Weights of a small GPT-style language model, trained from scratch on English Wikipedia.
Architecture: RMSNorm before each block, rotary positions, no biases in attention or MLP, untied embeddings.
Training: a variant of Muon for these matrices, 9749 steps.
Each number is 200 + 20 x the weight over the matrix's rms, rounded and kept within 0 to 999. Layers, rows and columns count from 0.

# gate: layer 7 MLP gate, 768x320, rms 0.119, rows 333-361, columns 80-159
# up: layer 7 MLP up, 768x320, rms 0.129, rows 333-360, columns 80-159
# down: layer 7 MLP down (transposed), 768x320, rms 0.0785, rows 333-360, columns 80-159
gate333,198,217,146,186,171,193,215,218,220,219,193,205,206,192,215,218,181,176,188,189,200,211,190,234,202,227,217,172,187,173,195,231,150,194,190,210,193,216,209,192,236,199,208,186,184,233,200,224,224,182,184,186,188,207,219,201,217,194,157,203,154,195,187,197,214,208,231,210,157,214,218,173,190,197,157,170,197,200,210,207
up333,212,209,221,173,241,225,209,201,180,194,219,196,155,174,191,192,165,161,193,230,211,203,185,166,184,196,213,212,189,208,172,163,198,211,198,222,224,168,214,180,195,193,186,217,204,191,227,193,201,188,203,197,204,191,192,170,203,216,218,183,207,193,214,189,199,201,221,175,197,200,217,180,226,260,227,221,225,177,197,209
down333,193,200,166,239,213,228,219,171,184,234,183,178,193,202,186,240,175,191,218,178,186,214,200,253,189,172,173,188,156,177,213,224,167,195,230,193,222,223,214,204,219,183,230,196,196,197,230,180,190,184,202,178,226,204,188,213,210,219,211,206,237,208,197,206,234,189,200,189,187,192,225,167,223,259,183,189,182,194,209,204
gate334,204,201,175,205,198,196,221,193,188,235,209,236,205,215,173,193,220,227,202,192,192,195,188,215,205,225,211,211,229,215,182,179,194,213,184,189,207,195,200,202,197,231,202,194,186,191,205,197,225,188,162,191,173,205,203,191,210,226,173,219,202,200,244,177,179,202,207,184,196,174,179,195,217,188,208,192,174,210,198,228
up334,174,170,196,176,197,207,205,215,183,225,207,191,222,213,211,228,217,195,198,185,245,250,204,223,198,217,195,199,200,200,160,178,221,183,200,185,193,221,204,219,212,234,193,189,213,185,239,221,188,195,195,191,197,180,212,190,183,204,225,177,185,218,183,183,182,213,207,188,245,198,211,194,207,207,197,161,199,188,198,193
down334,205,190,228,206,198,237,205,214,220,190,202,231,193,196,243,209,191,207,229,184,192,218,214,180,214,213,164,207,139,200,210,222,188,187,189,209,174,206,225,190,191,225,187,203,233,175,188,170,230,220,186,166,198,172,211,188,198,172,194,225,190,203,192,225,192,205,234,195,191,215,203,189,191,219,201,210,191,190,213,199
gate335,157,194,190,196,169,219,188,239,178,206,212,212,243,167,263,160,249,196,182,206,229,208,205,223,206,221,195,197,213,233,242,215,173,231,232,199,246,167,180,192,217,200,205,184,225,214,210,205,197,192,182,211,184,204,211,152,205,177,221,168,199,227,182,209,213,232,196,180,189,211,186,193,193,207,198,204,240,221,188,190
up335,212,224,213,182,218,227,170,234,227,220,204,208,185,183,231,172,207,207,200,189,155,187,195,181,187,215,168,193,227,205,210,215,233,185,208,191,196,200,205,195,209,195,194,190,188,196,185,212,181,193,177,190,231,195,218,191,212,227,169,255,187,224,201,175,174,199,201,231,221,244,169,211,177,212,236,183,166,220,225,188
down335,166,200,196,193,192,242,209,177,186,246,177,203,229,176,245,192,227,234,204,197,199,180,219,195,193,216,212,170,209,191,231,195,161,176,175,168,219,190,238,219,212,205,216,205,203,181,192,207,207,225,193,196,196,201,208,223,216,234,204,256,187,202,164,209,214,204,234,208,200,192,213,144,200,195,211,197,248,199,243,199
gate336,191,229,164,207,238,268,222,204,200,193,220,226,208,226,187,192,195,163,211,208,222,223,193,231,189,183,202,195,217,209,212,180,214,227,229,211,224,189,213,215,194,184,206,182,209,207,179,177,200,232,227,201,217,179,205,225,212,229,203,175,179,211,204,214,218,212,207,204,165,184,206,253,236,200,203,227,223,184,152,185
up336,174,191,231,182,174,203,192,171,178,200,194,204,196,203,179,197,241,206,236,203,213,157,188,186,204,194,215,149,194,196,203,231,197,205,195,170,165,222,214,207,230,209,211,184,243,140,215,179,196,215,177,223,169,212,162,190,186,198,188,206,213,227,216,193,201,240,181,175,205,191,170,164,200,247,225,178,209,243,196,216
down336,196,190,195,189,221,222,228,176,212,208,184,224,179,211,244,224,202,186,208,216,221,220,214,199,202,217,234,205,215,181,196,180,226,180,228,209,190,219,190,172,202,189,214,192,209,207,161,207,192,205,198,182,171,233,205,178,207,242,214,212,200,193,208,200,241,214,206,183,206,169,223,191,193,205,211,223,190,239,206,217
gate337,198,205,177,183,196,209,194,201,165,179,225,183,198,176,221,213,221,223,204,181,192,225,189,214,194,132,236,191,247,177,231,214,176,157,193,228,226,227,162,220,194,219,203,196,176,168,203,181,226,189,202,211,212,227,156,224,187,211,178,224,214,212,183,184,200,173,213,193,180,200,195,185,161,199,159,250,210,172,203,228
up337,178,183,233,175,204,213,186,220,205,199,231,178,174,206,193,186,217,185,222,188,190,201,191,190,207,219,180,222,220,224,220,190,203,179,201,223,213,175,173,211,215,197,232,233,201,196,181,201,172,228,178,190,213,213,165,197,199,222,201,227,210,170,231,199,186,202,184,178,233,219,227,211,207,194,211,201,179,193,210,257
down337,188,237,226,185,204,196,187,198,240,202,209,197,188,218,179,218,217,176,201,199,169,180,161,173,196,192,223,214,177,219,228,219,198,205,216,194,205,162,226,202,167,187,192,220,182,158,149,218,186,212,189,208,185,182,192,205,259,209,206,207,227,188,205,183,218,207,217,213,166,208,218,191,189,222,185,188,232,199,173,208
gate338,163,234,164,166,171,206,204,218,247,209,213,218,187,163,213,198,258,187,199,164,177,200,216,184,219,224,214,202,147,232,226,189,206,219,223,259,191,168,245,185,171,219,215,158,159,199,209,253,161,206,173,193,186,189,224,182,199,184,216,217,180,184,212,180,176,167,187,197,233,222,209,189,188,206,186,208,181,242,190,216
up338,223,212,209,191,194,204,188,237,236,186,179,198,194,186,214,192,222,212,175,200,193,250,211,200,216,196,229,201,158,196,227,227,193,141,181,177,201,167,206,203,201,137,240,188,163,178,217,238,219,202,214,164,198,194,199,184,189,184,239,209,220,194,209,224,235,154,224,150,180,179,249,209,192,219,148,246,190,213,229,170
down338,194,213,190,173,167,166,185,239,228,220,192,191,222,203,199,219,207,202,217,206,189,188,177,201,201,200,197,229,143,160,193,174,169,243,162,182,213,200,225,240,215,187,224,204,191,207,219,203,198,189,201,161,204,192,178,178,212,227,226,201,206,195,184,201,203,177,198,164,194,211,189,172,226,220,174,213,205,226,182,212
gate339,139,235,180,209,169,205,175,213,200,229,175,168,170,192,204,253,210,197,169,197,248,233,175,213,179,168,189,203,188,185,218,225,200,197,247,190,221,150,200,207,191,190,225,188,237,230,177,154,243,195,215,181,161,199,191,217,180,207,216,192,188,136,182,152,184,239,197,203,217,184,199,154,197,211,191,187,178,171,212,223
up339,158,209,169,197,206,195,181,188,159,193,228,165,172,196,189,226,187,188,190,202,244,187,202,209,179,166,196,207,197,193,182,169,220,192,210,188,198,169,206,191,216,214,221,201,223,192,210,179,230,182,209,203,166,215,197,195,196,193,208,186,190,200,196,186,184,217,213,200,209,216,195,219,237,171,219,188,208,149,199,220
down339,246,180,219,195,210,182,235,224,233,186,178,214,214,214,168,160,198,211,221,196,161,174,194,205,243,242,207,195,200,222,197,213,189,222,181,185,204,251,176,205,189,174,178,207,180,180,190,236,176,200,174,205,217,187,212,202,236,177,165,226,218,205,218,239,210,177,179,196,183,200,177,212,170,206,175,212,188,249,195,177
gate340,172,172,191,197,227,184,200,173,192,212,144,163,180,187,174,192,222,193,170,180,193,236,162,186,193,186,186,207,158,157,219,186,189,223,186,186,206,204,157,172,227,178,170,184,188,216,150,162,189,223,187,178,181,193,194,224,207,217,170,198,184,198,218,171,193,167,179,170,179,231,227,176,208,225,187,183,241,210,212,208
up340,230,201,190,198,233,201,203,180,203,201,196,189,233,220,189,223,218,197,221,170,214,192,194,224,183,192,204,200,209,184,183,206,150,203,196,166,219,215,194,193,179,183,213,190,192,197,171,212,141,173,172,180,171,174,199,164,223,202,250,191,183,194,212,193,222,215,182,210,205,201,209,198,223,180,207,182,200,247,195,210
down340,190,217,213,208,193,217,208,199,182,189,190,172,230,181,173,218,219,165,230,185,200,195,188,217,189,217,189,210,211,168,228,200,182,190,244,198,222,186,204,164,149,190,197,182,231,195,217,205,201,217,161,212,167,178,207,224,220,214,192,174,179,173,226,181,211,234,199,177,219,231,193,153,224,193,196,178,237,233,204,217
gate341,237,216,169,232,181,180,209,182,202,182,153,161,229,209,157,241,203,171,185,163,198,187,242,201,188,212,191,233,209,219,206,231,203,209,197,183,202,175,152,185,179,180,198,164,225,216,184,197,203,203,210,197,210,196,214,177,213,219,182,184,212,194,187,195,208,183,239,194,183,217,213,225,205,171,179,187,209,227,184,206
up341,179,237,197,223,185,185,204,236,199,192,227,196,174,204,219,197,224,216,174,184,182,185,174,204,198,211,199,193,199,200,198,183,203,187,189,235,212,216,195,209,179,248,216,179,155,182,197,238,195,216,210,190,194,247,194,206,227,186,237,202,195,153,222,210,191,206,180,240,183,191,192,206,192,204,222,193,212,162,218,217
down341,224,225,180,200,202,220,218,228,207,217,207,193,165,204,214,169,198,213,223,169,206,211,164,169,189,206,203,176,189,221,188,212,189,199,206,212,223,168,202,190,210,186,253,199,188,218,194,221,179,173,211,194,200,211,156,198,162,193,209,180,206,183,225,199,212,210,198,251,189,229,207,177,217,213,195,154,194,196,193,205
gate342,240,238,202,148,196,186,168,195,141,245,215,208,222,199,198,173,226,204,193,175,203,184,206,200,209,214,153,199,209,240,198,229,215,154,194,209,197,212,215,181,167,183,193,202,179,193,201,199,195,213,189,186,159,191,204,172,192,189,200,185,207,178,189,189,247,181,214,210,203,210,195,205,215,213,213,200,186,207,215,228
up342,186,230,189,197,199,192,208,185,224,181,202,157,168,172,179,170,180,175,179,184,173,220,187,199,197,218,198,201,202,193,222,227,194,220,210,222,218,197,188,205,214,228,200,181,198,194,219,239,177,231,194,183,220,217,229,198,165,190,195,194,231,225,219,192,223,200,196,189,202,186,219,180,212,192,180,199,211,200,191,186
down342,220,206,191,226,208,207,206,179,191,204,192,161,200,214,214,197,219,171,187,217,231,213,156,225,208,229,174,183,200,205,187,197,181,219,173,182,183,194,206,192,223,189,196,207,206,210,183,186,182,192,159,228,175,201,173,219,183,202,194,178,178,197,192,218,150,211,170,213,207,175,181,192,182,210,187,137,215,212,186,206
gate343,227,194,258,187,249,210,196,169,195,223,158,165,178,200,206,187,244,214,213,184,178,192,179,178,174,215,181,201,222,193,225,226,208,167,185,233,202,203,190,192,194,192,223,202,181,238,173,233,215,220,176,188,209,213,188,211,202,213,187,197,208,210,192,210,189,222,241,212,188,211,216,194,185,200,202,188,205,203,253,207
up343,192,188,190,211,207,182,164,216,229,244,179,164,198,169,177,205,224,210,227,193,192,224,179,193,229,202,197,208,176,217,196,188,200,205,181,183,216,174,177,194,202,212,184,202,180,186,149,221,209,164,202,240,183,182,184,249,188,201,183,200,181,209,176,173,217,205,207,196,188,188,234,207,225,174,229,191,179,208,209,189
down343,181,184,205,210,202,194,221,187,159,178,219,168,207,206,238,172,204,177,219,198,180,219,230,214,186,208,199,208,229,247,204,198,163,209,244,199,195,197,210,223,170,173,214,232,172,209,209,233,206,205,166,195,200,215,234,202,163,192,152,196,190,241,180,203,204,204,187,235,248,198,189,224,174,207,164,212,185,217,160,235
gate344,200,210,219,208,215,224,226,185,189,210,196,199,244,207,216,161,215,186,194,152,188,185,215,215,177,218,210,192,225,179,192,260,199,197,208,224,193,195,201,142,214,157,199,201,159,202,228,185,159,188,250,143,167,180,167,207,173,173,172,183,199,219,183,178,165,201,215,195,220,199,201,174,208,159,198,185,211,221,182,191
up344,219,171,190,180,193,205,165,212,202,160,204,243,192,225,215,247,203,178,192,242,178,210,182,217,233,211,220,219,211,239,209,209,236,213,204,209,208,200,213,230,203,192,180,230,230,194,206,192,218,210,208,232,210,236,197,215,206,181,232,183,179,191,167,222,195,211,203,204,202,181,229,221,244,198,185,190,210,178,212,188
down344,203,188,185,201,198,212,210,211,191,179,213,169,158,213,202,195,202,183,198,189,225,166,211,188,200,190,228,201,259,212,209,213,147,195,179,215,225,204,160,192,203,211,183,169,179,175,177,221,183,218,220,189,176,223,182,198,195,221,198,191,215,209,163,197,178,214,205,219,206,195,185,235,202,186,181,193,223,206,223,142
gate345,186,216,216,202,202,176,185,203,169,244,191,221,200,190,213,213,195,221,214,220,194,181,189,197,183,225,201,182,190,178,192,197,195,198,164,194,178,203,189,229,187,190,197,209,197,185,221,162,187,173,181,200,214,182,186,198,201,207,193,196,181,191,223,213,218,209,188,193,213,195,199,205,194,177,212,198,212,200,191,218
up345,184,171,181,185,211,181,213,207,235,237,193,192,182,179,208,205,225,222,213,201,189,203,186,191,180,206,185,193,171,207,197,180,203,215,183,177,172,220,200,203,205,206,228,190,191,183,215,209,193,199,202,198,193,222,194,215,194,187,217,162,224,186,216,216,212,191,193,197,187,234,221,188,186,165,187,207,167,221,201,192
down345,202,194,190,195,197,202,202,193,198,177,209,169,213,212,187,216,171,184,191,203,211,186,230,180,180,178,191,190,193,162,210,218,195,189,200,199,206,208,220,200,210,227,202,207,188,217,161,199,201,196,188,198,208,212,223,226,197,212,206,200,204,211,177,197,210,197,223,178,209,180,192,199,193,218,211,211,202,208,202,194
gate346,178,223,223,194,190,234,254,207,186,208,211,188,196,220,204,233,169,196,196,239,192,207,185,206,212,188,180,190,205,206,214,216,225,188,170,231,223,200,199,196,212,208,218,192,176,191,197,237,198,191,194,216,148,219,205,182,188,221,219,221,198,195,201,202,179,195,193,219,188,218,249,209,185,208,220,198,160,202,199,188
up346,231,221,172,205,182,173,183,161,206,180,176,218,190,179,212,166,187,210,202,186,224,168,191,196,240,201,229,209,172,188,230,193,182,200,196,189,185,190,207,193,184,186,197,204,230,207,196,179,207,182,206,213,229,203,191,214,201,220,197,211,208,227,180,220,238,188,191,206,218,204,180,207,187,181,204,190,219,207,183,199
down346,152,199,195,246,203,190,163,189,204,232,180,212,180,195,208,195,218,232,188,172,178,236,214,165,173,197,172,227,182,190,223,178,163,225,217,191,172,200,197,197,200,183,156,184,206,194,196,172,216,223,183,198,259,203,198,215,201,238,189,187,194,200,224,220,206,202,210,169,223,219,203,169,182,203,172,187,174,202,203,209
gate347,192,222,172,170,184,253,235,194,210,171,201,169,157,164,230,174,206,221,196,173,163,165,157,192,184,211,205,189,232,158,213,211,193,230,226,196,194,233,206,190,218,215,255,198,185,212,198,197,176,211,193,166,205,241,187,204,187,189,213,210,183,230,213,227,198,188,197,216,223,206,180,200,172,210,193,189,193,218,217,178
up347,172,191,209,182,209,188,208,198,200,211,208,189,198,182,193,193,223,209,171,208,196,202,204,183,220,207,195,211,218,213,222,204,183,184,197,212,190,202,198,204,177,204,188,215,190,176,214,187,189,197,191,176,182,221,215,205,178,166,211,216,199,217,186,181,200,216,221,207,204,238,169,187,171,177,231,176,205,195,187,214
down347,202,189,201,250,198,226,188,202,220,158,211,190,165,200,210,169,156,210,178,195,209,217,169,206,192,230,219,213,224,213,209,204,240,185,228,215,197,218,209,201,234,184,195,215,206,224,179,198,214,182,225,183,199,190,182,168,213,189,177,196,206,220,205,211,154,218,179,197,172,217,182,222,218,192,207,211,222,196,195,204
gate348,225,157,158,199,226,190,225,243,205,188,183,190,177,206,195,189,188,206,209,183,176,218,228,193,198,215,209,233,200,187,196,210,231,147,162,202,188,188,180,236,217,192,177,198,190,212,209,180,183,185,182,194,196,195,216,199,206,167,213,216,203,261,218,198,225,179,192,180,180,215,226,204,224,221,201,206,229,211,211,169
up348,203,209,212,211,241,198,193,218,213,178,172,233,185,186,205,186,211,165,187,202,212,210,230,181,184,193,197,186,171,200,230,166,190,210,225,254,199,200,212,216,188,216,156,170,193,183,184,203,225,156,217,201,206,162,171,199,175,194,209,208,187,175,214,166,195,175,185,247,204,166,213,238,208,197,213,168,232,200,181,150
down348,227,224,188,196,211,206,186,227,222,230,189,196,189,220,188,169,233,241,240,211,212,233,186,225,186,174,176,253,237,204,166,165,225,195,172,187,214,205,190,160,183,228,198,194,233,177,190,174,254,185,200,188,204,155,191,225,195,166,189,234,208,208,195,196,188,184,192,187,190,192,206,182,195,194,209,196,189,227,214,201
gate349,171,202,206,207,200,226,198,203,169,157,206,219,183,217,202,175,208,229,218,196,199,209,176,212,199,224,233,229,159,202,210,196,193,170,219,204,248,202,190,209,206,239,211,170,181,202,198,178,198,207,210,189,201,193,248,191,186,205,227,181,218,225,209,198,215,194,188,222,218,224,181,207,213,224,194,183,214,194,216,217
up349,200,202,192,191,215,174,220,198,159,185,212,211,183,218,193,171,185,214,188,208,223,184,211,211,210,188,201,188,211,184,219,183,197,205,172,215,204,214,202,203,153,187,191,209,154,186,180,162,213,223,199,201,197,225,239,185,209,193,175,177,220,209,194,219,207,180,211,209,220,180,194,186,180,210,204,173,188,191,238,210
down349,231,219,186,202,199,199,175,171,183,182,207,192,224,151,183,234,187,181,187,213,213,228,181,222,177,232,197,168,182,213,200,212,180,203,206,221,210,200,186,202,182,201,192,187,184,196,181,211,195,207,178,222,180,191,205,212,203,249,159,190,233,212,226,216,195,213,211,197,168,197,223,207,178,221,196,232,239,194,180,191
gate350,183,186,218,198,237,190,194,215,173,210,178,198,203,207,223,215,205,180,221,202,181,247,190,225,213,167,230,215,244,165,219,194,204,195,178,202,237,207,185,183,174,190,196,193,230,174,206,182,208,212,196,214,171,199,241,149,212,194,238,200,221,214,209,197,179,194,170,187,195,227,200,196,210,249,172,231,188,212,195,255
up350,160,160,210,215,235,241,205,237,207,208,154,177,219,179,193,167,204,220,213,168,213,251,200,165,199,177,224,182,229,183,193,191,197,181,183,196,216,209,214,188,223,173,197,214,198,193,211,214,223,210,196,228,213,207,246,217,175,211,219,194,218,198,176,210,172,220,161,221,217,207,177,222,218,201,187,200,175,222,196,248
down350,185,178,201,167,182,212,196,211,220,185,186,195,212,206,208,208,215,220,258,194,206,181,198,208,172,221,195,196,239,190,197,196,222,191,169,187,203,232,238,234,205,170,209,198,234,198,228,193,178,209,185,199,176,196,192,209,202,223,200,168,231,215,166,201,218,232,211,221,227,221,238,195,190,233,203,208,204,192,178,217
gate351,215,220,179,196,192,204,225,173,206,205,185,174,192,211,178,183,167,169,192,191,177,199,245,208,231,196,209,193,222,209,194,194,206,201,206,213,195,205,193,230,189,198,171,200,238,174,196,179,186,211,234,196,199,190,175,185,201,205,219,198,165,201,172,200,167,189,218,185,186,212,191,192,166,201,211,209,221,198,209,194
up351,173,179,209,177,183,201,167,230,214,191,186,183,214,198,194,192,198,194,181,201,174,201,190,227,203,173,213,161,185,204,178,199,191,193,207,192,199,202,195,207,197,204,214,209,236,211,197,202,208,206,222,183,203,192,194,184,209,226,192,225,196,210,212,209,200,189,195,210,203,219,196,197,203,179,170,204,208,165,210,213
down351,175,228,196,212,192,201,198,220,204,181,219,207,212,214,218,206,209,219,209,202,210,193,184,189,179,205,216,188,166,197,181,216,189,209,197,208,222,204,212,174,228,212,218,213,188,221,190,201,225,200,196,204,194,222,240,220,201,193,183,193,216,184,193,221,220,182,187,209,199,182,198,214,218,212,200,202,192,201,212,180
gate352,160,211,208,189,222,197,198,197,181,201,211,192,216,222,201,191,206,195,231,187,205,190,199,246,218,178,213,183,218,181,239,203,212,200,196,207,184,181,207,201,204,242,188,173,176,211,210,201,194,176,195,212,182,215,175,200,216,205,203,203,190,172,187,194,183,200,203,203,177,216,229,195,218,181,209,188,206,176,226,223
up352,204,208,185,169,194,193,180,188,172,210,207,183,213,192,190,207,228,181,181,203,215,148,201,204,183,207,226,198,212,166,215,197,206,219,201,200,203,198,228,193,218,223,177,209,198,176,190,218,173,170,204,194,189,178,204,214,215,234,181,190,212,187,185,177,218,167,189,175,214,180,213,186,188,196,185,217,204,206,185,213
down352,202,189,189,213,229,191,226,229,204,179,187,227,198,215,224,246,188,197,165,199,190,191,199,202,187,196,201,195,324,201,201,222,198,194,194,213,183,208,185,216,209,196,183,193,211,187,223,217,186,205,214,216,217,210,215,182,179,218,185,193,185,205,206,184,212,201,185,206,189,190,193,206,176,205,190,179,202,194,206,179
gate353,237,207,226,217,159,211,186,205,205,214,158,210,192,165,211,210,218,211,211,149,194,198,190,182,174,195,201,188,211,216,218,235,211,166,178,215,222,206,215,205,194,159,201,162,181,198,198,216,177,222,205,172,182,167,150,200,197,215,206,229,254,225,197,179,253,208,185,223,196,181,200,185,171,226,192,191,195,212,211,167
up353,180,225,187,240,201,195,172,222,222,196,182,228,185,180,203,225,188,160,201,167,223,218,173,178,183,172,230,194,180,177,212,204,213,186,203,190,181,194,190,195,210,164,228,215,193,170,169,187,223,222,190,206,217,157,196,194,190,201,218,170,197,171,218,201,200,186,248,181,200,194,185,220,186,229,209,191,165,217,213,192
down353,197,231,220,226,200,251,175,221,194,207,162,224,172,181,166,192,193,193,187,200,176,189,196,207,200,177,192,180,243,184,188,235,206,197,189,195,175,171,166,215,210,178,181,190,203,192,213,213,197,199,198,210,213,200,193,195,215,213,206,177,204,235,155,203,234,212,198,215,207,205,188,184,195,159,202,185,178,171,199,177
gate354,212,195,186,168,231,165,210,195,205,176,198,205,242,162,185,160,207,179,192,190,180,219,184,198,200,185,156,197,224,226,183,171,215,188,217,209,164,212,166,187,186,203,180,225,213,221,160,253,198,184,178,192,205,179,184,193,184,182,194,207,212,232,208,203,213,206,222,193,224,247,170,177,169,216,181,207,201,206,208,220
up354,198,192,218,166,218,202,227,210,188,199,222,186,236,203,181,241,191,211,209,203,165,207,213,192,195,178,200,224,251,225,202,156,225,236,202,220,209,208,189,197,204,293,200,178,206,185,192,186,190,206,200,208,190,200,188,185,236,208,172,185,185,217,172,183,209,210,181,182,178,209,192,157,237,194,193,191,195,239,193,204
down354,221,148,205,202,205,218,204,152,174,198,192,237,198,232,229,206,209,190,180,204,218,202,194,209,183,183,237,215,236,209,177,199,200,171,208,234,185,201,195,188,193,190,199,190,157,179,188,197,190,206,212,211,211,209,184,200,199,217,182,196,200,218,191,216,190,192,180,237,142,168,139,207,186,200,170,168,174,186,203,163
gate355,201,195,203,177,173,193,226,193,200,205,211,171,196,180,199,187,204,206,226,200,195,195,197,208,231,225,213,207,211,202,203,202,196,211,204,190,195,226,189,188,204,228,185,208,233,170,221,197,198,184,208,196,192,178,190,210,199,209,194,171,166,183,206,189,221,215,208,228,176,172,209,189,223,202,185,207,231,188,199,196
up355,199,185,210,183,170,190,244,188,205,213,212,155,217,214,224,188,200,195,209,187,208,193,205,206,221,211,200,190,188,190,184,191,200,170,195,179,192,187,196,199,199,239,208,220,236,222,220,200,192,203,199,199,215,198,184,214,216,193,224,173,176,188,203,188,211,188,219,188,175,214,204,173,209,195,201,184,203,204,194,183
down355,197,214,174,189,211,200,196,178,194,167,220,190,200,224,207,215,187,204,206,221,220,197,202,165,167,169,198,196,167,197,201,206,175,201,198,195,198,172,210,186,213,211,215,199,199,210,194,197,207,201,195,179,202,219,210,226,190,206,208,188,201,204,182,219,208,202,207,195,189,191,191,210,188,194,221,198,203,210,199,198
gate356,215,232,215,209,203,220,186,202,192,182,229,202,193,213,245,223,214,193,176,240,213,187,201,201,207,199,214,211,191,165,188,196,185,250,200,179,195,177,198,202,186,136,197,163,192,182,189,237,217,232,176,207,215,231,170,225,213,196,233,226,189,198,223,196,188,205,213,203,203,188,200,188,205,223,203,191,208,173,236,208
up356,162,231,198,192,196,205,196,191,187,182,200,223,216,204,192,228,219,196,190,225,220,193,219,211,180,205,185,217,197,193,181,199,213,211,169,189,217,202,204,201,185,170,183,173,206,224,187,179,211,183,136,192,189,189,234,212,181,214,206,176,181,177,246,230,208,202,205,182,182,192,206,184,242,209,200,218,184,213,210,197
down356,195,213,224,172,207,198,223,198,204,247,201,201,192,203,221,192,193,201,194,218,189,211,157,237,240,178,212,198,134,185,195,205,199,193,205,200,184,204,205,224,207,179,231,215,194,179,173,226,210,196,224,182,214,198,204,203,200,239,188,241,171,190,175,205,201,185,200,222,213,203,206,184,177,217,183,190,215,183,232,188
gate357,235,195,236,186,225,202,218,229,212,193,185,176,189,177,157,228,169,175,225,206,204,200,181,193,195,196,182,213,221,187,159,216,200,157,175,246,236,204,240,191,207,178,206,187,202,209,233,179,201,221,160,191,166,222,154,220,156,163,207,182,220,232,239,194,183,218,191,214,198,172,203,193,197,177,174,189,203,210,185,220
up357,164,214,207,249,223,166,213,189,166,189,197,206,170,216,192,220,203,169,210,193,179,215,199,196,210,195,187,208,226,224,183,204,178,193,244,201,150,201,162,200,207,192,218,203,197,205,181,176,205,247,193,188,214,165,178,192,207,207,189,194,151,182,112,206,223,179,198,196,155,197,190,206,187,232,156,191,182,168,206,200
down357,196,212,214,217,198,220,170,190,218,242,225,179,184,194,222,195,239,170,212,210,175,184,169,179,198,218,199,244,282,204,183,187,206,194,194,204,216,163,183,203,214,202,236,209,220,195,203,230,168,267,206,194,193,154,186,218,204,189,165,228,205,224,157,200,187,208,186,199,201,189,201,188,186,197,178,212,205,201,192,245
gate358,229,214,188,221,203,178,231,210,201,211,215,226,187,216,207,202,181,221,170,176,179,196,235,199,189,140,152,213,145,227,186,184,186,178,229,225,170,197,197,199,178,144,195,211,247,194,229,186,179,216,187,233,210,161,259,230,199,195,209,247,179,234,173,193,199,185,211,222,176,154,159,192,208,197,207,197,218,181,191,192
up358,221,217,212,191,196,219,191,210,191,187,223,220,214,189,194,210,169,223,209,222,225,237,191,209,209,166,219,209,195,216,208,188,205,236,217,202,216,185,180,210,173,169,225,181,204,200,210,178,184,209,162,207,241,232,202,220,200,223,194,226,213,216,202,162,182,186,237,191,223,187,223,189,221,180,183,176,175,223,207,203
down358,232,189,225,182,196,215,205,234,203,165,160,187,155,221,206,168,200,209,198,166,170,172,191,198,232,215,197,205,199,179,148,184,227,180,212,232,200,213,218,203,198,216,198,202,186,175,183,223,220,210,223,201,219,188,182,177,174,189,192,164,197,191,179,208,194,183,180,195,242,177,227,190,180,166,146,209,190,231,191,202
gate359,181,235,225,196,189,246,202,204,226,228,190,207,183,210,187,200,174,159,203,155,201,206,204,198,194,205,198,164,217,213,190,136,192,215,219,195,233,215,193,177,195,176,193,206,190,210,198,202,186,187,187,191,188,200,214,142,229,189,214,213,208,235,228,188,174,182,163,200,181,201,186,230,220,146,200,195,185,218,245,191
up359,202,174,240,196,207,201,200,234,217,193,207,188,179,220,196,222,185,197,199,230,186,240,188,227,199,184,221,179,226,205,219,182,176,206,191,178,193,196,201,191,234,194,200,176,197,218,204,203,210,179,188,185,202,197,223,142,218,172,204,222,222,219,225,181,179,232,173,189,181,204,170,160,179,199,188,208,222,184,199,239
down359,190,252,182,198,173,236,218,216,169,222,194,215,184,196,179,230,207,181,233,213,193,196,188,227,196,230,162,162,180,200,213,190,182,216,192,206,192,206,195,191,224,173,228,217,179,219,211,235,189,212,203,162,167,220,227,179,219,164,205,219,235,214,205,217,192,199,217,207,193,181,250,198,223,172,247,218,198,198,187,250
gate360,170,208,193,198,214,191,173,182,212,220,173,230,205,210,199,203,190,202,200,201,159,229,201,203,211,200,213,215,196,213,207,215,201,223,207,204,197,206,204,222,211,203,213,206,165,217,202,222,194,215,195,169,176,214,149,195,179,198,196,227,223,199,189,209,169,182,230,210,252,201,218,195,222,209,213,220,184,161,209,221
up360,216,213,200,203,204,177,208,172,228,184,221,215,171,205,202,193,216,204,170,195,207,169,232,177,217,210,192,194,182,214,189,191,195,165,162,169,214,209,199,186,214,227,222,206,210,172,186,211,188,188,186,205,196,192,225,221,223,221,210,208,208,217,182,196,214,206,197,214,193,173,204,179,186,183,213,211,170,187,227,198
down360,186,189,189,216,187,198,209,219,179,216,157,214,188,180,210,213,215,219,200,195,186,230,166,242,198,204,209,172,251,209,215,212,192,217,237,190,182,227,211,190,193,201,185,217,194,222,203,226,213,225,189,149,190,183,184,205,180,192,216,232,200,190,204,184,209,196,203,189,204,196,187,228,202,208,188,211,227,197,186,189
gate361,195,203,212,208,213,206,197,193,201,207,174,185,186,204,189,191,170,188,233,204,158,177,191,202,177,186,200,196,245,231,169,213,190,201,184,225,195,191,179,220,203,209,193,182,188,183,189,191,181,198,208,206,233,189,200,186,189,208,210,189,196,186,173,221,206,196,177,195,172,211,184,188,183,198,196,183,211,205,223,211